{"n_kv_head": 7, "head_dim": 64, "norm_eps": 1e-05, "attn_scale": 0.18, "extras": ["some layers without attention", "local attention windows", "gated attention", "value embeddings", "hashed n-gram embeddings", "a smear gate", "capped logits"], "init_std_o": 0.00369}
Each number is 500 + 50 x the weight over its row's rms, rounded and kept within 0 to 999. Layers, rows and columns count from 0. Numbers have three digits each. The size before them is the row's rms in percent of the matrix's.

# up: layer 7 MLP up, 896x224, rms 0.382, rows 339-422, columns 160-191
# down: layer 7 MLP down (transposed), 896x224, rms 0.286, rows 339-422, columns 160-191
up339 118:533541506525465482467519473532587488579600474444593400545616530532465515427499565496457479518494
down339 135:467581490566580499441513518626587516480561435536541544533520403552457467494465506613478456643491
up340 101:453502485552554547484391492597505438512555426452556508574542410485451544525482530463560540564488
down340 100:491348507449439497537537546494484574503420513379501512548531424480509560559529609543513552554525
up341 092:521448532522535549455532493480546458408549419522477539519543456570491537548500441518592554385469
down341 088:482474494525541484509581459514538513515456550471526596491533368511575499466513514488561497495503
up342 087:510531593598466444501547512412500495598425552510550470482401559515436437411509464411520464561526
down342 112:538596576573597431469535535494494459549418584513513481494466530436512507510478583438512531570570
up343 129:422493419529474526533540544512439513525411528429574513498528471460485564457490537529534449554502
down343 131:488533516461517457446510505443469492565506473565443531585478504468438584432481546560509533530460
up344 105:434519431501451413557550532541517550563527475477478460550524518503442507547473601414469519579595
down344 096:446539492542512436473442520495511381519430517557507487425531449536485515539463462503554446475509
up345 103:428504537618576527538443421524441501476494482501509564476483527515607512462524514493482551471526
down345 118:462387513554463496450515546463494496563426427464452546473458499564541511572512534524561555520526
up346 032:571529509516502422527440496527545520530556507458411564417517490557502445464475544514462511551493
down346 028:507435426455484429557481441534462506605482480474502517519517498561575415462430484618535492523512
up347 011:494574504526511474455405398454437416589441413448448502497527493498509507484417462525485546485554
down347 014:488488483459506492510583523441502570490481479570506596474497440499533497485421456567484568653444
up348 102:535434525571597409400487540448486521502537494463459526571409465482470529491620463568463506495445
down348 097:465443561486539568591563487513506414504547515468502456528606463471506498454562524536446444526538
up349 067:453489515519383454591482396544548425552459495370538510450587537502579500535524509605510434528534
down349 063:517437475535531434449479518424441512533558536550428571507543487492445530587549508541482516452502
up350 121:587487551567575535533420391593531470568517484523521532525481609489440562555493440556535491468476
down350 122:608566558439469542568533477526524447574540475484444535500477535475491461513540380506485529557554
up351 142:488519541547484457509489480480557465519512457607503514521584543472560540495470449487441518538516
down351 123:429433568516502511535501341440496487520520462562457601529512560531519515451465506481505540610409
up352 110:402484458518555527481486476484490482524579501485422486579618486484446554541484527458424387614492
down352 107:448445459392565506400416520583496459455586587566405415504519373548542487469546460506377502618438
up353 088:490464481544431515517530458538514482493544503524418509388453485458617398450481559547503508511456
down353 086:495439503487514446474541544552552452534573511513496515534538517507521488538523499499537551473506
up354 113:489473507494528487489482469419519479521457502431551482572509500475360494500486437471413573436582
down354 149:486460486484379477439469494445542501475547542497449457556532509440470560442501456462556474567581
up355 106:469586542481525543558482500590487515459440574559451661541458498451528503571518551640572557474525
down355 098:519646521481565556582414506554500526504427483535527464449447517533514525445479492544475575513552
up356 137:469529458542515513538533489536554438534585523433524520540421491562471503403535483507502499524457
down356 137:448430547440526591537479494499512585508554490482485511465498472503464559460577554523487415563497
up357 016:544486528528545491571489496527425455506430505432432476511485536434616551574431589452504539486506
down357 015:469476471447475589492563542526562525486527513461524527511530538539515540447481513441478452470432
up358 129:446504541448447448540437485456622481429536471451544510508528494409549476444482489487511487446599
down358 114:420502492504568537494532546521589504495407551462465495446436420497437470599510560526444416576475
up359 113:561516472465575482522472472480521470510525458537502590538351478518356536411589557475532456553440
down359 120:494506516521513572646501499488534533531567546539505540585472508534555531547461566553509479541592
up360 106:510533589468442456556603529490537452476443441506447484463547435508438518493547549509486495512558
down360 103:517387602443558571554533533493584429454416549479514438576482456433542542479496421505453566612494
up361 092:495550619550483430586408462469423455566380451492511463561566480553514485512470456447531580471426
down361 084:499429532423515493541428545481511529475451529466521409521462527530470485612525401418457495414568
up362 119:426448544543534451543529571460542492546491452498507557534512478501538468604542478492607490471544
down362 111:522460521389520489431466500436471491482497546464463488570565465501449376477440486488471403541421
up363 132:495559562546466557451464430508507468512459446470471535482453481444386561504519566547469489504505
down363 122:496570507395452602450499491550567490482511479544469556512530616478409540581557565486459495432509
up364 134:481454453505479407485508438557472530460505546471471416538470517553534543486499498446429540381454
down364 125:560495349509504465510479489522466479418506529472520419497561472469470440481529343524486599440544
up365 111:453520496493393492616417487492448387418488494453509452462426498423509510406553450481376534531488
down365 100:443501546485469541404457457584503444406552422536530524500509464591484520412457511512529547482416
up366 126:531474451537560509451491459440473611492504491429532464436475514518495498541487522542481501517469
down366 125:517399491526430626614585497421449483504469603526401482509551561456447487601524594492472515528461
up367 017:520601571540557487459463443439523535541453508431553530587528503528407464488587433619524525514515
down367 020:504466450508504442522517458479466504523490523480560474422476537436562470509514509502556517517502
up368 014:456477504562456515456505464431561625476554483486481488552534531468565589530573480482437500477547
down368 018:494526633544520548366409571496483431479559472529504547502529456494430433538519604507536521528471
up369 097:485520470441476505416485536529433393563494544420564610492548561463488391537433435489517487524544
down369 087:534335425467512620524536498568509446496541457367341455545540426553492629492557498518473490520589
up370 092:478438559515485585532525518486480482542446485591568486507456512468500561481560502569384542438443
down370 080:403448583514434521504452551524557486489481477446536534565422494447554449470530481411503461584505
up371 137:453499554569450412543510458459554526459479493499486489560518516402527511419553509394472490450559
down371 142:492413588493520412481476475474536380579548478554575455474510531540530459463540499474511480471482
up372 008:481506430513471550451533594577594488476580473592560498498536539515578439559460519498549498505516
down372 009:530405475546537498460464451425421435567417465482532589497524449521424487558509579515453596494566
up373 112:499547526584466494531457502523561515597565422446522508463555494570505470461442432526556485527543
down373 104:457401508561483471561507487462415416483509413441528502491621551489437447472545503492517511443401
up374 114:466497509546517479555444450574484470564472526484502431507580573560542541509587491509480472488535
down374 113:456333407511517455525490466522579529444521441512499541486550604576456506407476554453530532524443
up375 026:466524449566607430460416483468520509546494528414502506516547544457484570555507538453586411513481
down375 024:438491487513552527501520551510565445453575458560467551484447433470594432572565428530463563457541
up376 068:504481448553535509582505458437534494516402509533434599426531521461514544469441470494446602433630
down376 061:549483458536477520558487469510552601574482483400539469562519513580516468485582501542496458484476
up377 112:501540462491534532548592517482555485574494489501481498446537488544450492446464549517477531467495
down377 124:551452468532528520525503511573575493505600439457501552447580497543464415469468539453491509442549
up378 126:537484560563480483496580514554543569473531414513497434491475502492478440484496557608472514466492
down378 115:512282519486511469509445480441554516508524499602532400533518529492487448517496595534524486499433
up379 133:466496492520428473503496473562543554448522488463590443409445488534464636458475487462498489548517
down379 136:468590536547542488551538439546528423414525444486490429456492468490408414506546479548511545523459
up380 125:424512501480449482524548541577594433529525573411555621493613524557567537609460561512513505515538
down380 133:512401504420498507552520593561529447589572496540421508457533503463494472619448453442528492531469
up381 128:515497490478538458459409523511502532505586462522478489446498465471522533397450597509483505520573
down381 119:545516476503487502521408537447492417504512538496497458506527543543516523521501561485596508459514
up382 126:516499559576415500565449518530506549443458500463584471411465450479469477508460469466544538481433
down382 115:540694426470540504534588457591555490570403464539509563527487501505467449452613511443480555393555
up383 117:444479535589515486468612620475565559481472485474490490404508495536568518498533488522481561528601
down383 093:500571524466524552427518445462471501475558480528538473580503546500464466442392512555529475448364
up384 112:518506459499479537471461540563539503532478562487464489396442391508538509479464533502537433513472
down384 102:497736491530459489420483485555451493457512530469531522500472529493527513538446476514485518413410
up385 114:478517489557425453505509549583417432552567493411527421531602474541544520537435480688597483519523
down385 129:485453500395361428518460547505429504523493515450457544458478495495431454532511489513442490396458
up386 122:507544499505468525441518546459506472529490536499525496465598494547517510467494521485442528429557
down386 115:421435515635468574474553522339571440551473535534505491489494464455545474481432506548450533429481
up387 127:464535466574477597517564523516476518466470323522519553530531527452534428405483473534532468502575
down387 121:509554463430559529480452459384451500513426393455451462421474436456565444391457500616540451364484
up388 009:562462474543508524540509450487516495459528539355441545559488549423460499572481451523543487531569
down388 010:512520510504564502501531485530505498496595579522466595493526528520551532568482515594491468530511
up389 019:483562541538575546504373576523572528506577516449508519453506564491499533580486562485474418538529
down389 020:533506576460476486399527430532441526539587490532550546565494426543465425508495521477490523499412
up390 118:443504384539496476410488501553493466422488476560530482414528515477434498491515447474526521482505
down390 119:391529514509501548495605416581460465539549469587505615433510511508488528458411464529504423487477
up391 108:431513379452508443398469552541523469529454491426523455587574456519515552448365470559459621523560
down391 107:492342491520521490487496496506513515494439459410459525547531438504485498451363510559484510476500
up392 117:368487489505463505563498492430458456466546450491543476360455544555490490495513518540518510449530
down392 104:565584516574485462514465539412563537543539479415447553473479474499532626510452522488503426452456
up393 102:494511445431513566546570490509488521485521572575604507502468489473505563464476474421583481542627
down393 125:457476532460498422552499508404506462482447397468488646496558539504557543494594515496540464426407
up394 109:496514532556561450467558551551532416455481545404481552521468588524514488511448560479466467559544
down394 122:413462532491481529560522554482507448520583512469509423511524424589415476525492590531462421551484
up395 110:481524466588380512534405444540472612517454492483490444431436549480555542513483546388480572373606
down395 120:494484464491528453559452499556536465566480443504454536440517649493510500582571500536415586456428
up396 115:519475509548554484483493530488536432452484554499431551440483587511472497472517482440487563600542
down396 111:401564591484461462409534459475495520478537631613478483571417506471482495502512526450457540528602
up397 128:555472516492507475521541372446438540564571467577488522608478504527483516481555432462490570519506
down397 120:516487517553550529533548452540559538549512474484546483401472522441462562483506485532517512468522
up398 115:422487416489479523479555460459501498510535530536482546559538447479512689540495487577465430443560
down398 125:585667495471469535486413444513484490493425431470486507546476500520466522531414580580527508530509
up399 112:462490556472416475523378481490460483504527547482439438487514540499561542581380517594521486478607
down399 114:518508435443459569529419501582517430511549579519505472409518542532432524512507602501615541471457
up400 124:527511461511541546491607524527458448526546426455451509465554566518486583501449520495460419464511
down400 111:474486535490501509594507471416510473563439508492518404527525404421520469549462526558408441417576
up401 011:454414418472454469375568515578483529556513599518449468525503547451515508480522508461560562601544
down401 012:472440468509569465582494549432488537485441464505560451467536515499397506545335579494430548481516
up402 039:535544462534566501398507451632554489575501613505485526445455498502575538500547435505509493416419
down402 042:458544466563425429433468488497524377542495524548449495522463484517455465413527513570501473479535
up403 123:531511440519511540475510377490454532502546502579542483550593508536469459476519518492452482441474
down403 121:499370537517519495476515465473560495374509473539475642487496543499450424485488520526471570464631
up404 119:488500433500382461444524509605465441477455487557569460497464483519549488572618520474544556521498
down404 116:433527488486549488531577395467468474519539381553597525353539568493415441577474532426519517510432
up405 107:508488479509485521394556523502516469529518580484535484430450445461518495467470484501556539414367
down405 104:482388487481538445464397514485492536490491540556573472496670458559399498515470506554423564448526
up406 038:504539586474492391538577423615493526504448453546481456459614499526423417484493524548442497533604
down406 036:479353463451440449473563499529594505518411484503446479610591480463519400539536524540446402530501
up407 111:583474530538550476512447507480516522459507502533551602477476376486559519521608629478454497574451
down407 106:523378475428546548436407535472501508439522506562532508472548569486446449564474535542483543533540
up408 086:545519448489547474595509427507497448542441497427511422408475417484422429492425579519457435555537
down408 096:527535503464466438527519491507506494443391561466437491453524514407475349426478572473529438478473
up409 122:503476462489530505497411553582458552468558467567422401498461572418486556460518354568535510497490
down409 123:427457467459515461537437405550554501385544451563453516540514480499582562549477442520476572505425
up410 106:467506368539473437530419536638441463568511575456560547466539451513578456492376407483510539511482
down410 104:428361357506529381465512525557417451461484490440430534471492425542488539478545480421571572534473
up411 086:464462459490501456482439410511532505448397489527434484495508471567543528509464502521485590533591
down411 086:510468482514458415525528493505565545489401403508532555548506420494530492497443509493421433423517
up412 120:475503524573459501578423504594489476514486509469532400484564523451495425481484416473546503603482
down412 124:552397581417504479538496446489486496561532478419532497492526535513492409490498456524539482609472
up413 107:480476529480504517513528488579560458513503556413518490529533602526487464431536475530451577491503
down413 095:501415536428507431580508490565492487518448458492520442469466555395479429431478450513456567553463
up414 150:488517523432597458488517456496525459472549538468600487509507488521499491475453506423392448493521
down414 167:471559460520528480563571405533485454431465467488538525503576504470454443454559475431577526524501
up415 130:550546506541553424419382576402531486550561559556503544523370555405569528450542346512588507580546
down415 139:510505558545582509545452499419548457511519492494433479549388574453418544464465457540470444490448
up416 110:475512474475498475485461500492476504552510421516484501417569421480596545476465557481507572545514
down416 097:443488534475503565489520582440445529493515507420522501466392413560494604445517454576495500491532
up417 095:487548443633544544561498537516450523556546531468394503519489505546459515505448613485497548524439
down417 092:471467523540535475566575455432506528481557515494475476547522513616585528476466547493541570463479
up418 061:491521490429551489575482488434527526446427506455552513424513475547496507470509430505492495506401
down418 062:488507553473568456481482475478514393518479443550464493497485475564606458459598584543498572483460
up419 093:543506557528479595527474544521449501539603484551518514437522405491574442420497476491549582632446
down419 089:475434440416483550478571570621583529508439452561430402495512488469485494490500508503528451559490
up420 104:434517444486497539322572516428539502569467487503523480453532574490489620545538547467533516551549
down420 113:537504507519566450548576459538548556619521595410464517440518520473579530549535524475529493508435
up421 103:570596454519536621565489534504555533469549537448481531541525432577517522580502521515532482407590
down421 098:608541521516504490429505521524436552433486452438462487484549455494512554491521593491625534413497
up422 013:473505494427462504536473548550547523430501544518517489533445492548524465472490535392497521514451
down422 012:492471413452501584559572542565461511493470511478486509460479454510415488499549473527481473391349